Weights of a small transformer language model: RMSNorm before each block.
Each number is 128 + 32 x the weight over the matrix's rms, rounded and kept within 0 to 255. Layers, rows and columns count from 0. Numbers have three digits each.

# layer 6 attention output (transposed), 768x768, rms 0.0183, rows 732-742, columns 128-255
105125157149236202099171073206215156126139163123132059163114082177123139105213192121124164119112126154129129177070069140089183162173255148199159085107119129092117168143152128089160156156144132141166081165099165102159143059118147138174074171114101109161142166148143172134119149151124053138104184152170138145139169190156091105130136112156108135104110112071114164100120142187109107049105
147086114113191105158104146170143168134143166101106174171129101172148169187139162086076103204117122171098175129102088000090104139091154113121150137152133119148130099139112132109139112159136097116107109067127120157059125031132116057135126115137086147122189113140138152156113109196165126113157108144105103124100064129154090167180134165130112153170161094178085143039125086108107174105103
210118175128062167079142110140155171143090166096120149136179126212100207130171120112141095188124111109101168135155137135086098105145058106103172161113143174132114111128168137140084096101156185177200135074138102109100184130139170095074171134139153166174108102215103072126080188192169153076139125090119145121103072132121113131080129192115126040135137135127096076110139171194140125135152
101107111191184155120128137152026104091135139142094108107084160130118122127148066120081138143102114078142120154169202145163084095180065118165255150105173153117122143135174135125118148150183178186158132145135168158106123176081157120105074124126138115149127108185083039040164156128072180044096151100128080162082139112169183160141056121106116153157083126147178176096139135159153087164161
116104110111117173104166150131113151192143136145166136078106108124093073091086120103133143172163100129094144107120064164110147167114100149070185105194126102115125154126141112119098100096126137113174168160128109122124121146207103074077133132095121127191144132124118126114117135036137187167143117114134124087137174150117104136097135079103134120180130175127081053137117150140147116103157
132155091118157136114176125112126112166134144131117100142130122041155126134144078110075122116171107106179096088128143227111112114132098161128157167090169136134082086086174145174185155088156137093218113171065116177133105112190109108102183148113148108157114150120139106159110177124137122078093121166107137096061149169195130191184155101117133145128164111148100105050128103146088096148117
159175113102138127139105134152121151181054055094149151161077121157132200213221095146192145147155150120145147126121105146106148109052081099157181177079126126105123121139159049133165175094075141138103088085044187137087094146135131098162163158148092119163167146100142189149170141200119131136121142111134129152167113108122221149197074124123151192078172049165090091106085132191122118121157
164131052181000098098096136145116080118125135084144152212068101121109122110180113115188149122108156102120222147125028164155080164083094100101167089129115118087060174089151113122125145071116114161181123061073083112110108154130075178117166130180128113082089149148161115063090123128128143167108104133149171110121121127141119089100129091145132198074148116169128121074138142095094189092082
118123127149110107199091134123181050159133131119123122132139130134155106158046094121100162172149099144142095138118142048133137132152112160086118136139124084176108074103128099144091093155080131093116130090128158153067187223192152193098154150165137072096072064157124109120126138114118122206211093076137135065052116073103226128146170147130150152107170110125116093041137119174085094113204
194149121137168069079092127174065156094104095108108091132181143193150174155130095138107109128054093138110095154184108059130103124133119125144135129173140154098135062126098114082130158137172143102091083087096231138095104190116147118115130168152210154151129251179124147152131122159121131135079144141114146142111162126126080119103157163089157092062065084108134148143164163134181177143074
096091175110160097119111104101125132132102142086101099112114129089150105171142178129123179099147112114067054088156087114182140133079156137162172075146122145054165121133048152135123116100146104168085127080057198165112159105108123120171073159134077159191159147193151184121128118148115032116144180134185171141150101149146115150137098103125134141140084080096034165185098116068110102130101
# layer 6 attention value, 768x768, rms 0.0205, rows 733-743, columns 128-255
174149208088143114113152085153135145157116121084157119200144103154121106154118163124159043131095097099108069114154139138055095109153120111162105123089187111148135060129120161116142158160101116087078136095121094089131188133221089165090167080097069094206188126126155076141074163153101079183073149139131127165128114083168129062131157074210115097135156170132091144101168082135086114136072
115145167164135128116094119114186189119157129128163100186154141124118166123137082117174123139175145175066121127161152082116105190185139055085154075091067131109100115169163178079093105103096138228160112169140143106107187154118167167034193080117145145190145139146061125157091148125157123119101066089063144126085034154096130129114167172102119146102109128150112109133128168173045126140130
142116093255182086121135149172126093077105128136088088051146134127172107091087079101081138165159120140105161129160122159123111139158119148075141116069129099089156120142142114177105139143152239197118117187124219115121139136101207148118102154125157117126107140106150123134128172128126115115100151127109115153119164183200147111122098151104098181153078057105112094147135095099120070122195
099096145114172159158218135156147173124139148147119110089120110146127096105153135092189144151132109136059160165143147158145145151144170137114099133201179160138178141065114123060118132125036136149103122149153080182156130156125118069191108108141153127181078150145100141118166105108103190107137132113062108123144086174157121134103232086113127131180119224131100152184156184130208199073145
163114094109126151115131106111057146081100176110111171178090144122163084177119139065176129163138091126150122185164158084193137100176091154077108087177093147141075124157118146117168122255141133133132114189099113110114116143112154166112130148154122110132154141184123083150102149157151124115106140176075104102072131143165085194137149169113099139146136160117096141123091120122153060001055
126212156066192153153119182058108099159131126139117146118094179041128190137140152145199101119150172089116171039167126166172097096096136147063127122139116159127173145130126120134082093136150163105153125132119109114060142000134093128096143201232152113179136156133111092148109153126139096078133122090125153218183098107179145144113115129168109114066143104089076161117114177173109133099157
101127091140109086130176141127126115176094145123126076210108088145125131125122095132146123163093161159036148085099139157062139195116122136169142140115097141132129101071191147146113146170190134113103173192093065117144103106085095167094162173218140119171099123093092099104104124110105147134107126082083174114151135171069098103152142046128147111081108175130105160098091143171110143099101
102176156171128116190160128143121103101123099186157060140182056126156110101151159096062131099094115170110162156172162112129120192129118183176118136161172159135050107087135114160107110088075160192141162148115082095059123141037121110064152132059119110158168173130173114143161129143153130150132095150154088067115123155100097128097160129112137120217213105107112118096154144106101144121132
141125092177140160132149131158134152124126173121110092203169118093162130115127052148116117095124091146097069129152118142127100158100153131101134129193178177138164096127136173153123158064103135115238047070168122167103144145142175202074082156142202089135117086168121142116131170096115155155059144096144118124046112131064143111131083095136114168106095136182124132140164116056118095129143
105107149113146100087148157171143186186126118093132072200117138179117149117140162199111160115177110094175079078117046150143126141151161142100153145174131148165126118126071089115119140103074192143111182079068126137087188071093111102149109151117118175125160093158091160088111101103133093132119108130118043113163030072112165096141067117111153093093125152119141115157163097086138159176085
197121081080144137092131149164186102098168128136152099114137122143149169138095140130124117133083146174151162090153081152063160108094156084117142127161112137159180060125140144165109097076111089132108184120139119146058156114145100102121101124180164172177133158072111152169119128114095086091108110102140138113197127075133134177125157099152217081078205149080068169161127091116111193173218